{"n_layer": 11, "n_head": 4, "n_kv_head": 1, "vocab_size": 32000, "activation": "gelu", "norm": "layernorm", "tie_embeddings": true, "init": "orth", "init_std_o": 0.0, "init_std_up": 0.0178, "optimizer": "muon_variant", "lr": 0.0093, "lr_mult_up": 0.679, "batch_tokens": 131072, "seq_len": 384}
Each number is 500 + 25 x the weight over its row's rms, rounded and kept within 0 to 999. Layers, rows and columns count from 0. Numbers have three digits each. The size before them is the row's rms in percent of the matrix's.

# down: layer 2 MLP down (transposed), 1536x512, rms 0.0522, rows 190-289, columns 64-127
# up: layer 2 MLP up, 1536x512, rms 0.0666, rows 191-290, columns 64-127
down190 106:476510515525482477496472521524469515531448479500495489494485501506517491478519507501496482546513503476512496499531456469487510479490516536485488507474537521495519533510541493518482510461513487
up191 100:546495511538490456503488496528503509523494504511528472511497496464490495492511528524483481515504471503494458538474541461496522481467496489540473483546473490498506467481488480488540533491510507
down191 101:534537500519522472493524488450494480527466468518481516481454486497515510462521485512524523478485495498505462483523533471483506495527521500478497530520503541533483528531517504510472539508545553
up192 105:510507471479497478505506516541567517488524518533486509506491471497514484495501501500484488466474525488477472511505478505492452501512505548499462505498563501516505507531499476518487475521505551
down192 105:492510498503542499475500507509525480459490474477503514461527485536496498504499487453471484529474478509541469495532562533519510560527476526522465523484492489502462492515443482496514508520448476
up193 097:479436516468469511512508510521489494532508520523443503484528481515533480535494473490520452483505503539539489509485524520469486531468499512507492511462511488561480505496508484495548482467506528
down193 105:485477484471522503505510529454477489474499513475472491479491508493478469482555570503498481539485522508496496496496516474490521473496523484478510473424480488502496489497455508542513486489499519
up194 099:473506507517452497499517484521459508463518512527532520490476513528446496519513429545479521488545530512530525461518527477500531489471486475465475491494513501515502510489522456464496438503512470
down194 101:507506465520483525541535468475498482523494488496476503467524474508483483501479535488490503491496533501485486521479491515477516487522519481513459495459525512517494481480473538501487500544459457
up195 092:487428482478484537498455533539519426495484513491469505506503480531524521518485462514488481494470474500519483510426513514493461460488537496492520501502511500522533487462498513513481507476519518
down195 091:496485538545500486472530481519526495506501464476445496440524534480521516459463526498475486547498479465495482536502486481490529494488526483533477473522497536483540505520478521505492520471507497
up196 090:489508491481469468518540507471498511515493481527510459518484468515502523507487500472501497504501501491479501512523469507524491459480479498486459481518475500530491487526526499480517530463512484
down196 091:486522481527510503482513480522514455451502498516525492498478545512478483470480518508511516429502538471497515477462570499544532488465500520475452520509513487530507515536484483496515522514471501
up197 096:500519465483509503454524516479482480517496516564484497541488528501532496498530501506519503512498545523518494462530560535520481484515510466498545534555508512461471533539496483505523513464470484
down197 096:481489520492505466435509536499458437511481502489479508464473500539527481483496543481464502484483497506506484507497532503473489504499497515481480513482515495491516524508515512495531511493479469
up198 099:487505496479471518469522537538482489524493469486487506514473507507512509485513486530576512486490473532535493508497516535480531547539472498504498470530452493496498538539506493490521511484512504
down198 100:477489470467481481478516446478506477450495475488491518468529511515498487470551431491448497511540511499515483532488492486487542576447502502457513507501523514478516505530498505483504469540500481
up199 098:512456536503465522469461504497505516507480503536540453529491462482478528441518498496479492523504494505493450491509548538498521519473452484496504489516497562523472434527521471479476453508476522
down199 099:487548485496519527481520517525474490507498543508495525453511520470537513518519488525490522523486541489512528490527494492505507496529516496523499477442518536524497524529481511483493506436501525
up200 090:510515489491462491537524542466407519514528530497473507483537497557494514501453514472483503529486480511501501490516512528527505505472459497489516492460478518460494521478519449496518499480554474
down200 091:507469504537500522504528505475534518485483482503495538483516514481538493533521466496463512442521503497495492508537564501486507522466500517504500447501482555490479479495466479523517489431534504
up201 092:486489481513454523474474455488493497508475438427462510519513494508521523476521494471473508517506548478501499500539518469474508520472511476488467485514473497478507520529459489492488490516488497
down201 091:463518508525520480487543459544510460501539497492491505486482477478462513521483542488503517505496468516503508495472524526510514481519512484489533497505510530476537489462511532502489500480493525
up202 099:490505502521522538516521514516502528549458455517526469508539510511523500506504527493513491493516487507512491513503525506500506428495488472464519497502496519516541484503518509497521519538450479
down202 102:483481480539455489474498483473486572481491480533505493511508527512487515478499504480528508502491516526503492517491494539474507468529505495496464470495464476523473513499482524478504492549501513
up203 092:478532533507487520479505545480463490515500469478508500524512507519515480488500498468499519471476521490492509470481513521503503509527461541512495476486507516505459533551487526547527503479515511
down203 093:445514479515480498472535511501484501526506546494509518504536518514473535524500480581471502531499485494511463526489503507503481523484478467498454485489541511520499573518514513488439471503507483
up204 110:473504517473520479500483505502513533517484527478517507488454535488510477512514527534453528463482499516474500529519498515498497503514477520441524479539480511559450552532510500511481498429491514
down204 100:476481438548525515480493497503507476519478498448484479529527460485516493555495466529500504523513569498516526519462532456468493456509561445491485447504515486482543532486488507508513478490528521
up205 103:469526493515492512531488534483503467488475520512485461524465497476473506472522451553521492569497465532524453477481480493487491498523494513500513461499550505501449501514505463456464487491507470
down205 101:466485483477504496511503515521459512466515507482512476446463537535507436513467493495484484484470534500495524474469485507514490469452512517505511494446546470488509518507532512510477505470518514
up206 091:480510491472510496503508527480492439493511490484447481488517482504543550545490520506509476508521477481513498502484526520509520513486478502499480452500494505523521522412495470545487510533517538
down206 098:520480461498518506490474497477511459480437471458507538506511502517499530491491530503482501528481468505511499514508486556532476472493459500514523535491539492505473468474514487481516506524526536
up207 093:495481494508526510527468507532512482567501509491481513530486485498455493488494447486511486503487486511492509493481517532473500520494484483496483512506510538504526503527524501455470500493486502
down207 093:435539524503469520502518541501470526517518498492469481530472493494522529507437483515511456495514462443476513503510552506489522495473480480477488529526513474509492509488474498487541526523499508
up208 100:502514532507532464541407496487503523492492500509477500485512461521501489520447488498479507512499477447495497509442524525471448492443504525496462529519525481485493526480465453485527536507560511
down208 099:481468512495508501504501482492508461499490521517501518539516474515542484490490494490505470530489443532544468482473478501544509504488425473531533492485495521532431521497534533501477502484503524
up209 096:528452495511492441520513506456496486500484478493491554492510483529528452527525524501527484524490473502494507517471497491510499500481503521507527457510463529513484559512520510486515487502467492
down209 090:492525483519527516521468460508511493508524517536526481522494464481500495488448461483463509484497508516470487474508495510517515468517503492526486553494534438507490484475503479478528472519505545
up210 099:528531519512518450496495505520491457526518440534457499455503489476512488490512521519515516457443502525459484519503466480487474517514489533533484544509509512503513514493460482532496502526571480
down210 104:504525509486487500533485495488480473557482466535472463488467516504551484478514521520481524477480511475494504503494494496510511531497479471502531475544498503436545508502511501545509467505531465
up211 111:522537537497512472500512502500487537485521508519515500537507491540493470519522528475479520479498508517482485509504506492509493508525503490456527500493511475495498506524471493516500515421508515
down211 117:494470477501474504519502467515509528456526482508468538512502568492525499494507496521466482528480512534541485505518466500488488503509526504534508432482467514480435526535510516518490445477477474
up212 102:472455485454477453512495473488534524507470501480530511463476483523478536547506529529455452495518512504440501482454487499533512540502487504492500508539493515465522498503496468499475505464508488
down212 096:446515514488443511506510503479469521512484508542448515473516487455545510473510495470505452463499527539537441517488491513492460496478506466493510469513468469482505502514532464510490510512478521
up213 124:491483474506489500493517512534511516544470497502486496490495473537480499481542462496554512480492495507507497527486455492477495505517530522500527470479526502502487483478484446506486501512514492
down213 135:516471510513536486522504529527447524487544490508508484515491507559527481483496481489497511454508511504511513505498506539471521510520564475501497470535479454468512535448531507505507487505473534
up214 096:527462486482516456462517453494498493489505537472517472528516490547521489512502563572510521509531502500504504496493500502470489511430500535520504520520505520498490497492489479475478538499492463
down214 104:455520486481457465542489507524485525502546475477513541510450494490477480495499487479490503469512507521491482545490498481471489457510553496500512464511471497501485488556510481515512502465506499
up215 104:473501488512439528478506457527483527461500523507506482494545484453541507456487474500540546489493520486510521498501453513492505453501480499520483494504563497515522476515494454471487504505475544
down215 104:483511504522494504486510472520515475501459477506504486488546538545467496493496489458478508513499537518506526527485531511512494506472531489486524469525520447507541506514488461490454424515515464
up216 098:498514477488518487492497558475516501517538538478518507546537514488493492542494505519454505490487498480456547460510522491457461502504477479505443495477552475521495512535512465498511475492501471
down216 092:508497476485529510516513490560508492478472494511522501521477522501493532521480523513518491487466489493498442513464485513538485477474540523502486507507502472487530514490481511485487544500495490
up217 107:489521516518539456470508490502511504499485528512534507497527463477521501512514487494532494477491498527503487538478500462513531522465552460527523486515514524511494495479517452457552533457520500
down217 103:473508511469466499520523491504497521491446477497491468513501534509508528479483517493481505543485486529518482466486506511469516450474483515495489515470539475500481461479458481487547493517503476
up218 103:496494543469494492492492458531513496481498492477538503504465536491485508487487511501477506464482491530481516510497479458525508485509438452518488486479494548506495502502533520528508470539485453
down218 100:532516474473494536541539527454513499510500506481463486488532518467446461508497477519481510545513513489508485500520509527509517507478564476534535486493531496507509496535495481511507482499524498
up219 096:494480510507518523512481495491515488524518494492521544540504481438504499510542438472466543491495497460458494548513544499481418506484503504517517525466497468542525500453556506476467520476515500
down219 097:504490485479503540517509482485489481489475446520528556502508467445469529527519506474498513494510497515464497498511509462427501501489504476514472461449488497504517477455477519478526524464473487
up220 101:523518527447532475457515505518458535530476483491446529500574487533457498541532516520460517469514433484485505510439501487533506480471538488476500510493506510525519493521525486451499522510469505
down220 103:498454483484466504483517470544544488524525439485476468490542489474461485521490510533494501476506498525544480537479525467495485488452544487489493479499468507477489516503581474535482499493490502
up221 095:478524440475461512519481504503458506526499487531523508493479559525515530512491487491502512534539465494509464494517558518507518508546489491533495460519465470506515507433457508521482480494533521
down221 091:478480520478504509495553491498513548479561524480463475488545486485459463469510520497482477496486514531499517484529494488493483494495497519527518515488492473494495498533509490526424568516459495
up222 102:512440555527462487523518465487474472479494514481557499497509456480470502490479495523504483536539488512525480512471485494493513526465484526563508491503494501491459444512462500507489455473488490
down222 099:495501501558510494513513504454472511529548528507480495516488483475527486504496470483493515499513493491524522493505549499507513491443517457538506506532547444467507512504518480508512518467454534
up223 096:495490469548525514479494507508500480508514516501473505528462548504488502472512495472465472476511535504524523461506509528460496483485506475486448478516470485509456493512479475477537482442491516
down223 093:485470500476531565502522441510471501522499445545456507456489468452488486562504526488470473499493492489475507519499502493520503516461506459503545473498489498521504490518494497502510462565539500
up224 098:499510515516537459494474483519490510530504498533490509470476488508515486513519522494462477485506488494455519488481475501509479486431489522503509475523495516525500504504552515522458505519488502
down224 102:476471518461471510482512554467504492476505474479489480432501471507470478504447500464517496501496464481507506513519479521512488465515473467494447485504523539514487504527466448509482477493547486
up225 095:492523513460514519502465494529519483472485513466480466454510525488430528468505502499516494483469499517529509507522475510499510489501507495471461463519510474528479503438502487502456500503490493
down225 098:511543526449479522471537489526466511524503528492496464512445511537511490456481487505509492549513514506500480486523495476533501500450530469461545491484554495514452526468519540515484464508512531
up226 099:497520515521507477521477502476573519532492508500507479528523516509468526541490487483469463516500499516531500490465500508500512504448550537501527500537488494530499523462488469508514506464532485
down226 097:485498549462479542486499457487459483496488462517477458531503524452522527486526548509509526518477472582509511460478506529494489482526551497499500517510511518485501565487462533442497476457522498
up227 101:523458502506508548513542534545499504458484503443486495470533510488484506484522502493512448512506461501462526482466507480503505486516458449489537505467507420499447503469509482448491510471541465
down227 100:517521479497498553423489482497503453499514474484530489508512509503446470497484477492459523516493503508519511457501505516507497500521496478441523529534472512503480467490512487497489473518525507
up228 110:480505502461515482459463509510528480515500530515536502479544526477545483519525528493466523525479500518494496479479510480539481459539507505496475463450521477499497488537471479473445503502514485
down228 107:542474536522482466545496477534488487499535509505449536513523498499543520516496436491533526500474490527482530552519518459506496481543484508487506521552497517491456513513508494521488424488517516
up229 102:555470505534542522497501482534486507483488501529519538530541534472478508527472521534468487444495537500504517501502474519501493466499502574490482534455494491544507491495527525523479495514465502
down229 105:497507454551526458476490538505492473480492510510511484504518519507546473485535527445523500512482498461501524502509495484490506522518523468454494505504492500489494448507467482494503494507457494
up230 099:518500503515495539503504485489490486535516527512556529490471472513500511466474483545493521459479462539521524523492506517500451521521491501501510533561450525440488540530503516524499443500479441
down230 102:481491519478491502507500523553489519502479515499458458481501503501486482529499525450515467530545500477511488505493501495502523458486504469480447477480525480524461463467487523472501510516522549
up231 100:444486501461513544466551490472530479484447505500531530534505483511564518493477493502479477547549490575495472513499546492507519506495525495508506495545463437456500470518521516542510480518492452
down231 099:580497509498468493535508519453514509491494518517431501456499496508513442468480491502528484495496481493467546474508499460465500505538448505478481527481469538497484499463505489482463524472466547
up232 098:543533509490485471530491522535490475522502524475512516487480519462512497487503475510495433583527529491538464526494481458535462552482532474496512552517559475480511510497513464494533510462492531
down232 094:462465484522519501501485479517502511480468473524474547499482536493491500554469493465508503485488483503483468503524488511526493488473457482505495504523472511509481541506468547481537486474523468
up233 111:512481488485484513494498492460486511509509517502518516572471509521451481499479500518473502440474513520481496504493468459540514481474481545491446492512494525492520483508548484465476497496491499
down233 098:490524478525531441513507475530496509501503522480495500480504500534494505503502543510498481542504515515538512486485527547487521480512494492483508486491430494491490472516427498495514486478461493
up234 107:476535523528508470522516500500498545512469529502481529468488493514502472481530469490520501499497445538513509503462490482501500455458532482513531510483537491514497488520504489501469532447492478
down234 105:523478487489494497500456512510463455499500502480531463518494523466488488510515523520490460515482516464478486480517480501502511531504482468503500467502511483534481531534521491522537469506480502
up235 096:495490450512532503525478481524529478485505510526442519508468504475500480503534485470477524508440499516503500496530496494479505451479497501516518496546495495492503509508468531498529482521471520
down235 099:463511480497518457494489522543502473461512508492522474529523519512482475568500510495520524481497515519512458490468499481509541498483505490484507538491522507516523541507495493489496494535509498
up236 093:495485482507499537476510479525492531506515535523520495527501534484538485453476494510502503509482505485465470524467530536496514510497508489519511480514522452454505496500463506503519531484501529
down236 094:481510484516530483512488523467482518484545527514512532504462493464503465529496506458518484529517529482527492532479525475500535506555510466508551503524523508451486492488475475484485485506464493
up237 109:482481448515496501473486465485501480537448510464499506490484475479520493486470495492545542526557508499480512489498494511503539493466556515477511494473509486482516541498493478492481501466501498
down237 103:498468518522468518517516480495489488485527521501394479526485536516465471483489532488495460480507510504519507493503472495501500562490484538489485485472522482452475473532506456546517491515511484
up238 098:552454507500494526475510534529520521553484502536503488482436482546490517463511520519479467529478496477466492552558460526489521523565524477506532476505511472496503485515486525542452490526472472
down238 103:529511509503538462516484524501473456542485533494507506507534530457474524521473484497504497460510530542538497464444507502478481492504476531482478552436459556517536481506511472509495525473502493
up239 100:462524452518522502500513529503477490494478498486513477520475478496490520491496498540541510475530441464458531495543498514526486496477529491530534475486477524511492466545493498455505541458519456
down239 098:479461494507556463504494510492485527526510465496509515484503539489495491488525524509463513474496481471448487461509470520463466485516466501505520493491499506479549515551488542537472487495513489
up240 105:533491506517488505483531466504511485491514526513470469526500513529486458522510499468490505521536541480476530498502485553532471457522515513457480487521493545512520487462444489518508519471562509
down240 102:479447499470482507433494477475502487525459509513499498530457473521485503497514463508496498483458506524497466484498569490528500504482538506516497514503479496475529485507459472479533528514538481
up241 093:516519524501504524535522455461519477542514522496519478482517527499489498500424466528492528493478507507528532525499483505537533481474527506507524539514502474517506519478517435530536488488505471
down241 095:498512508460490503503507530495515470473484515489479504499485513516506510495491471469493487502521470510482511477493502554472474468547445505523518479493518489506499490466493496515467551509507519
up242 095:486471455487536508509479491540474459509497438527451513511461496501516505454496526513462512499498481506484493502495495503501511470449468474517506515523490478522514514504543509493524511506478504
down242 089:498501510526519509481523484494523516479505551487516504482506481528493501563496486486525501523447531451512486536472486495469519486498524507513473488476479484468490506519460501520489482474521480
up243 100:497510454504496501491484480480485530540516489512492497501478512455485498453496494453480526496504503494473469499495506516532492489493492467505502450496546528481519524509478426525515540548515547
down243 097:508463487507533488498506418487498489526520497518511513495489477509518493478468524526471510504521532536486524523520492483480512497472559518515487481491511465553461457553509449492497430459516498
up244 094:504504545509506531468462482485552514481477517515503517497482537514500482495468487511498553515486506495529482494474498494499519501526478522468474498508499474516496538504508491532542513560490487
down244 098:512491477490524475495514506481498491482500506517468509508557439523479484519528477545510477492467491471498537542543533507506531462504531520486527482489563520483504475488493528479494523469516525
up245 093:514506450458503488464533534452459526490499489508547504508553495502477472540469457476524518498506503501529498506513525514496491540515504500513465513525453516556499485510478470499514490487528501
down245 093:463501487491493537531523479489512498552501486528531514531467486504505466474513513533492488495489492479550529559471504502558448504521514501502492499526500465484515537497518522468465521486471485
up246 095:488494576484466492527509468464469489494545474452504498498558463461491466507465485529488505482472515497482529477478467481510459472511543496514515499528471497508492498495480514494509492498502523
down246 097:444498528512446462506492515467490501465433428487530483534526518495490511505470514528487555527484544496549532481487549482515522494458520515453506495485518503482483542562518463579501494527493466
up247 097:519549496539488465509505496506515450500483481483486481525482503511471503508548513518577497519499509490529471528472476488494532465533524468479453506502485494472482513480504474521533485473483494
down247 101:473478503438538504535452481519542480492449538517529464500472534511461464458502490512514495487498521525482518475555505490536460525518488551486485500518495510511459434557536508486494499490453506
up248 101:492487554513515551510539449502511474521537496510513487559476472535472520517491484504490452501522494516485477511493471508556517486508503499517514494516470504492481445484497507478497514509536502
down248 098:519542497501471478515502524477501512497500476478498517523506506470488494530471487514542501508495506524512516489474515500448512534470511474526558543507528504481472492482479513485544545446474472
up249 109:470484507535499472452543507447466517534479504504495481510482475511480515516517480547432486507487518544528510502486463519435517465467505530567471501502477491487498439503538487496462521480513487
down249 115:518536509468482496423511505481478536511513483432516499529480530521509443491516515503504480510517480545491525477518494499522477495478529507514481502508540474516551460507527503515512467512510487
up250 097:516511510535517530494502480465461479458550516491537507509506478514414478516498514516489498544514489539491507459507509515507477490532539530523474500514511503510527478526507507474482532489526455
down250 101:531472474505452490455527494503501531515508499500473560450475480528512474486540518500473491495485453503490490456457477482492515556479507517498479495523468505512518501496493489500511511519522523
up251 101:556498523503478477520512510523470494508492504527456477572554501534511443464492476516493546500510511451474510498500527521486508533458475512486486496504468499516513523532467515479485491502502508
down251 100:505542495503480518490488451542540512483508496515427488482522484488494474481526516543492513531511517512499503495477486517439496501489444507515492527473489479498446499517523501514496476490466476
up252 106:503486429496496548508475480466529499520511505558484537481516477489508527473530536485484469514562508491515531540532494512454502493536447488472489489513485520501491526502465496488512488470486531
down252 102:463534504478473477485504487494467492513523506513492504505489518514459492534475549534512546503462466519478468491469518427502517473492506481488520516481523462476518462540500511495516517520525512
up253 103:480529495524513497493487558530540538533512470461464502493491453485459472502471492513505449504542522520493518465449470491468509528513485521473472488514483476453447522482533505512508438494488577
down253 101:533505508519500521478536493493493493470515445545492522476546541520536473549501508494499498487508493494517511513475487557501500484513523514539519526483514531521536504519482487522497517487483492
up254 098:502486487472477480515541500508497501452536531476497483488502492498485491468501518497480491476476547472501495429474492595481497505511542454542532495522535556542526507502526486522494470475485541
down254 098:490533485458536545508522506482480515512468508526523518441492510473517431561550533483528487516470474496516504501480496501509482452491479510445467480451487529507497451548524538477531507515474540
up255 091:519508494468529524469511465500543490493471482484500509520488480509525471488534485518524558487499472508511470534486512546511520499503497442504496500499519519485499519512470497520521488537476516
down255 092:507521546443467524517527503527482473460485492504497475513483471491529536489521516496542485518480518502499552503506537535528463512523500493473502509534462472492475495497502511484494519503529527
up256 107:514506531532503478450436500505494511500477513504521491468466467510460458542504476473490523491520501530500511506478482501501531503497491508502502487512501536509448465539552507495500501466488525
down256 103:528510494503476434488545464527472516462478472532528468510492517507495536538493514452516523510481475557456540527501452497470471523466490486510528512532526485506483513530515485513494501510479481
up257 097:476487482508450478517510529488489498452503516508463527506447491503475459477493542515524490513531475512494477485521471489523469484481487538490527483499467489476487507491485443515521481524521473
down257 095:487524518499548503497508475488532527471491515508506538529490497506477513522510497521510521530479507461476519483515475516515495456516499521508460494475462496530484492524522547521498471534531480
up258 102:501515552497509516498514514479503519521497494542475499494494455510514501533519494514535459473507456507482481465487507471526491459452505496500484512486455500451540517489504491461504518527489494
down258 099:459564443492468500547508513512476508502513500467490489488500531492493534481504495482464551519558499518500508534487509492481457511510477515533492456495492476493525485520501516498529435490541470
up259 092:482497457451526542491491519521488481525520485485409539528522537528535495516501493516524537500480559486531480534486515448521502471490517492503455536507510520488465498480537499485533551462492526
down259 098:492485512511463522563485496542504500470465524486473470485502520531496482481493504531490466511517520509421470474496490509465485485496483480518540480507500510534524482493470523500462492529540499
up260 098:491511531472506515501503478510487492529506508478484496505470513505499521540491462510484500524439470441523485491554523505492517500504522510533464529536496533507520504500501533480485473514513514
down260 101:512506481475516494482519493504540462480544479523500484475534522514471521460515500522471531513467493543497449502515516491505485493488495471492482499492500508471495485482532487523522491535474544
up261 107:473492485520483517455518560494521473497540534557530464532484453578496498530489515480518528487474470487494497456481523512491509529463521543523509525501495503501496511466509490524467506563506508
down261 103:519546511503518506495488506492503489500512493493492514468451477503553501474489530452501494462504492472502495571520489493560479500519435505493506491504523481529498447523477524507529523511508501
up262 101:521538533460507481470516488461465508450502494505411506471487498502496498516483517478517489477507485536527486515503506510469491476504478530527551489477439491523536525492505501487440471454462518
down262 099:547548513500491487572476493478515483532510510521511452482472512508529542443530499492478547503458483514473516483562472504504482507540505535543519497503466493474488466481502470514516518529515484
up263 096:532469527499531461513490479519510490517494501499527520563506488530484487508484510486532510511502465476469501523512501462485535502456535477514491485501491471493521457522488525471556508510515507
down263 096:508525490469534486478546574446516503539471499486509510524504479497483493510485507498476506482429505508563525553521480506465533500506523502487464513503523490470495521487524534520494525489523467
up264 104:486486562495487465525495506467471486504503520495530512559499495503516478476547489504520483507515520522476496540502456507521508491490505519488467491508570510538478491455500507513501512529517464
down264 101:497477460460538470502429479487472504486474457478484525520546546488502460503462495514488522564514494428441511501506484492524507515486519471487501512467519466470460478496521554537515515569475488
up265 100:491531504504516543527517505492514517513468521482523485507487495521504529483505494500505524439538513498491468468479487515496512488493457459509464522524470526489520473553534535531464462533515498
down265 101:514487450536520470566492535522468465449491491492510512497505477468524518472490524503535487551528542496508499484468521524452448511508460507500491474461497510494454505496551502457508494491524513
up266 100:504518512528476503549525540523510521521521474491492493504526485474478484508458494515511507507518531519533490475521513478513464494464520515508482509516486479535506521496513517516500477494524480
down266 095:443505486466565470522468521502518475514506485438490474497510499493540505480524489518476500539505498492489512495525494551525524514496439489486472509472481517521466502500466530487502526465453469
up267 125:501457495527465466506544481478466500520511531539476523467467506498469501382472512496516519525521506513465493549504452499470552490557454459500556496470528490487484476531506502464499509506469470
down267 133:494538491522485499509498463475501505512451462490446492476527512485479503462468488497522485496496496501463480522510503511481536478534474481520478474516534511506486482477496518476468488504544525
up268 099:517469506483496466491458496530506508498485489506462471511477490498471517498505491474428515489561444527488469492483490526518516490528483513500544489480500485465516537496500491521487534520486521
down268 102:492471488483513489511491502509518520536459484527504502456488521516532500524524529493487480472554528428505469521512473486504520536476511534530549511457511492507499496522473461435496497446538502
up269 104:489463511489481529480501494509501514464495472481516498517510462504480488499518535452502513481505489522482488450532456506544461527493497520459535497502488518477486493493457504512509503462520526
down269 102:505507526537539546465488486495481481530576531512499480509495471550484524509505492482494521469480486510503536499495489495485500504471510528509516511515494480574481490518521461490501520501458486
up270 105:527484460479516495525505505509482547539498496480524489494516544534459500480490492520535496511475505525549472534535515524467480516496503526526527490496481501492515501472482536504549512500524501
down270 113:478543484540513447520537487492491510532473518475473524486525478476496525474464491489511509520478508508489512498488499510487472493510467470490508466500506459549506511501511543473526487500478469
up271 105:502479489501480502504507486481498526484522535484498517511542488484501521503508488457549457517522471495530508475482495480451500456498517522472477495518518461518515494543514484525488493506485499
down271 105:481507504468443512463498519504520486481470535528498473483477470466477484547490482465467512481508516485474482490483540495519480507532526512487561516510519533504495498473526524473517485500475464
up272 110:516504434520517515499528504531454520530484519486514519502512509510498513472473464499520548488512525472539477543513482499457478483524476518520487472481519476468536522497525479474476490484544465
down272 118:478528509531484477468494508518456538504482511514483537546463485534502519473514472495472476507534553502510505508516488495513484506493502463503495494502474529477509508517520432486534485496501497
up273 093:489476502513518546505508474505515548514487503501491491516484480539459484521490524509498523503485491473525494506457505533546510482472487462490483513439506497548532521513513494518474520516448486
down273 097:489503526526510436504520458526456533443521462508492516483436441493552476455525499488481490505551501479509476498515513538505508458476448517525472488498463513480485480518524532497542484495482489
up274 100:515506538490539463494474473483503491505492450506505478475550490478471520499495454531517495529543478489522529499517486508485492521478486483508514489514500509505516482491528497477468463483551469
down274 101:535522485470478494521495519468487486555501485519466475514507526474496453451545539481533500488514497485489487458537532461515507507457478511534522508481552496523515470488512457473537537492510488
up275 095:490509507469494467491518522438507471532523455486482511516530497514495538500525505480547525503471463509484557526507503520545554443490520502485504497526497497524501540540500522518513478500523503
down275 100:485488482464465493556505511522495510489481492505495507511456507537485565542486503509535498514528508479536481510492486540498509504472455491464505540446519505469496553496456497499500476468505495
up276 095:454539464514529505512530486519442503518537494472485486443497462522467508479505493512487486511469490485541465484504487508482494506517514470451487517490487516478531475462517474447537495467508495
down276 092:579513510458498501498470533500528490505496480509484491533522521475524504460510525478501518502532529511511482500460521537524491485479505580555512501487539507533486500501534529527490503537493495
up277 100:508522522487494501500546523510533497509467513531471475518517481488499538505493480461511489481491499494494537484527481498493510480510477488500479489524509496460533545478520514541455563487529492
down277 100:533483477507494515492536449488493538500544503462523463471516496509525524496505504477461536520532551493526539514509541536490483512472489517505515547502432514497495491519531434469520475532505515
up278 099:460479514520547485505575506530511550521509483470500500492504491545513492497518530517517500493487497491456539436475445499520536499514507506533483498518498490494517511495546519495505480487480522
down278 096:512519484475485515509472482523509498481460528535508537507459491481531518536473456466519511520478528504536472528530558534467489492522455498454512489455525535518494466537493496498469516528481500
up279 098:503496520526494477459494490494503503461489510542547516501514520481489513539526464535490508458515485484487491465496492504514480484494500440474498473521551498484523464497472520514515508456542524
down279 097:489524481482504507480486468478505509542538526482458476562480497496475541462469497490553456491469485543532519471537478554545497476511496533526484474486518510478571473522459520506492497514479531
up280 100:500503556517494466550515513511487499474475511485468535543477464526504546479522490454503524515527491487506482442498517467484508488523525469520515510587498518499534511516509534476464477512487450
down280 101:487487467483515524449464500515475494502501502471514504440561555504572498499500532522495485469461507522476490506493476524528466491482479512493500472449506539508457478455479462522522510534510515
up281 100:536509544520505510458447510458500497503484486469513495486487446455475506477494486520498459494492482487463482477467483521538498541475474529519497523485537475524499509457518499508502498540509537
down281 104:558512497455530484476502553455551530510497483511474515512524513434521483553510518547505494497516476495479514478492523526485515545512505483473517474516504505518503506521522509496515453509536513
up282 103:465517506520502521466479497483521511532496501495483535507518514495490555518520532502449538491475537529503539482494511482519506522499522489516507564499542508488494527476523474475483451501491485
down282 102:518478484516490541508499511533497504518488508579509529503464532496507515534474519527505477514482515526475487480504512475483484499498476523554514511488480512485514507489520537464510515486513500
up283 098:458493468508529495524494520469526516527492495520510465482458522530524486496508505438494487491526480475515514517516538489517503540487485447482474481481470527462481504497499505499466542480486509
down283 097:510487520512464455520492521476470480474505517479517481538492498511448489491492498519516519522482533567529484484480467500425502517505496465510522470491496517503497468503499518537460503468497484
up284 109:479494534510486483461552489520508479502496550482472530458487525506515498511506447470510503525486520515471481454477479517540491490477526479467500562501515520503520490497499498503486514476533509
down284 110:471491449495489498489460465527500474470505473533510472499572517520534467520465465492517468456492520488513477506478536536505505527520479541502485532541535444515521516517500494502462492497476512
up285 120:472469510485477417466507520533522494523478484489476506434498464486493458467495500524520458551502500545469535565504456525489531499521483519501515517489529503487502511490516465447485534486558473
down285 114:524480527513496544475498507525509543511498496485482517519471502489516493478516531510532512448455511501492449526519497489511468472469500505493504436479461501513496488520533464529485522511509472
up286 100:505471506485463514521498480489520495504495499524489468487497501517492529523508497502518505475514503511489466489504486478510468465495453500511485464462488485499509555521514507560513521486557525
down286 100:520517499505535513510494496493499508516492488510541533502469500527504480522499510504527542536489516507499477469510510501484543520459474474493540504469525505493510496469491527481482512514511501
up287 099:476527519532484515491504518496523522572492504514485540479533463476505501490486453487537507447492499471489519476511478487514497516492496496523543533525511467507483481484507448490482488522518489
down287 099:502512478472562517478494518468497473465475483467498478473492473534456465524551508506489506514529478508503510460526489471480463523519493561495494515472549531513509521522515486486503521508470502
up288 118:500534450526474456509493508517487508491525467490513493519479515523522471507479440539460508515487546493457537525479469481496517477529488530509462507481496499480507478543529499490488505487505483
down288 106:490509478516497489455512517544500496487514517504544511462485463521465527533487503469510473525488534491507492528506483507511490530502530447486504465496516490434507487475512502523524486525527457
up289 102:473490527419496514520521479529467499515507497521544502480477493496498492509474500525425482506514507475477457471466481493509464524478470466515515462444512469485460509534513514517485498499496543
down289 104:512494492528444489495499556498503458483509507488494495441493550499502487487477530447535491490445507541537465493513508487492514475487506522451475506530521508555502510515481491497556561477531478
up290 104:516476549481466486456484496512504506514494505481482479505502501464453491488552450485486503520529521521504502508462499461513558452505478527487503487550507457517500466524513434505528526448530445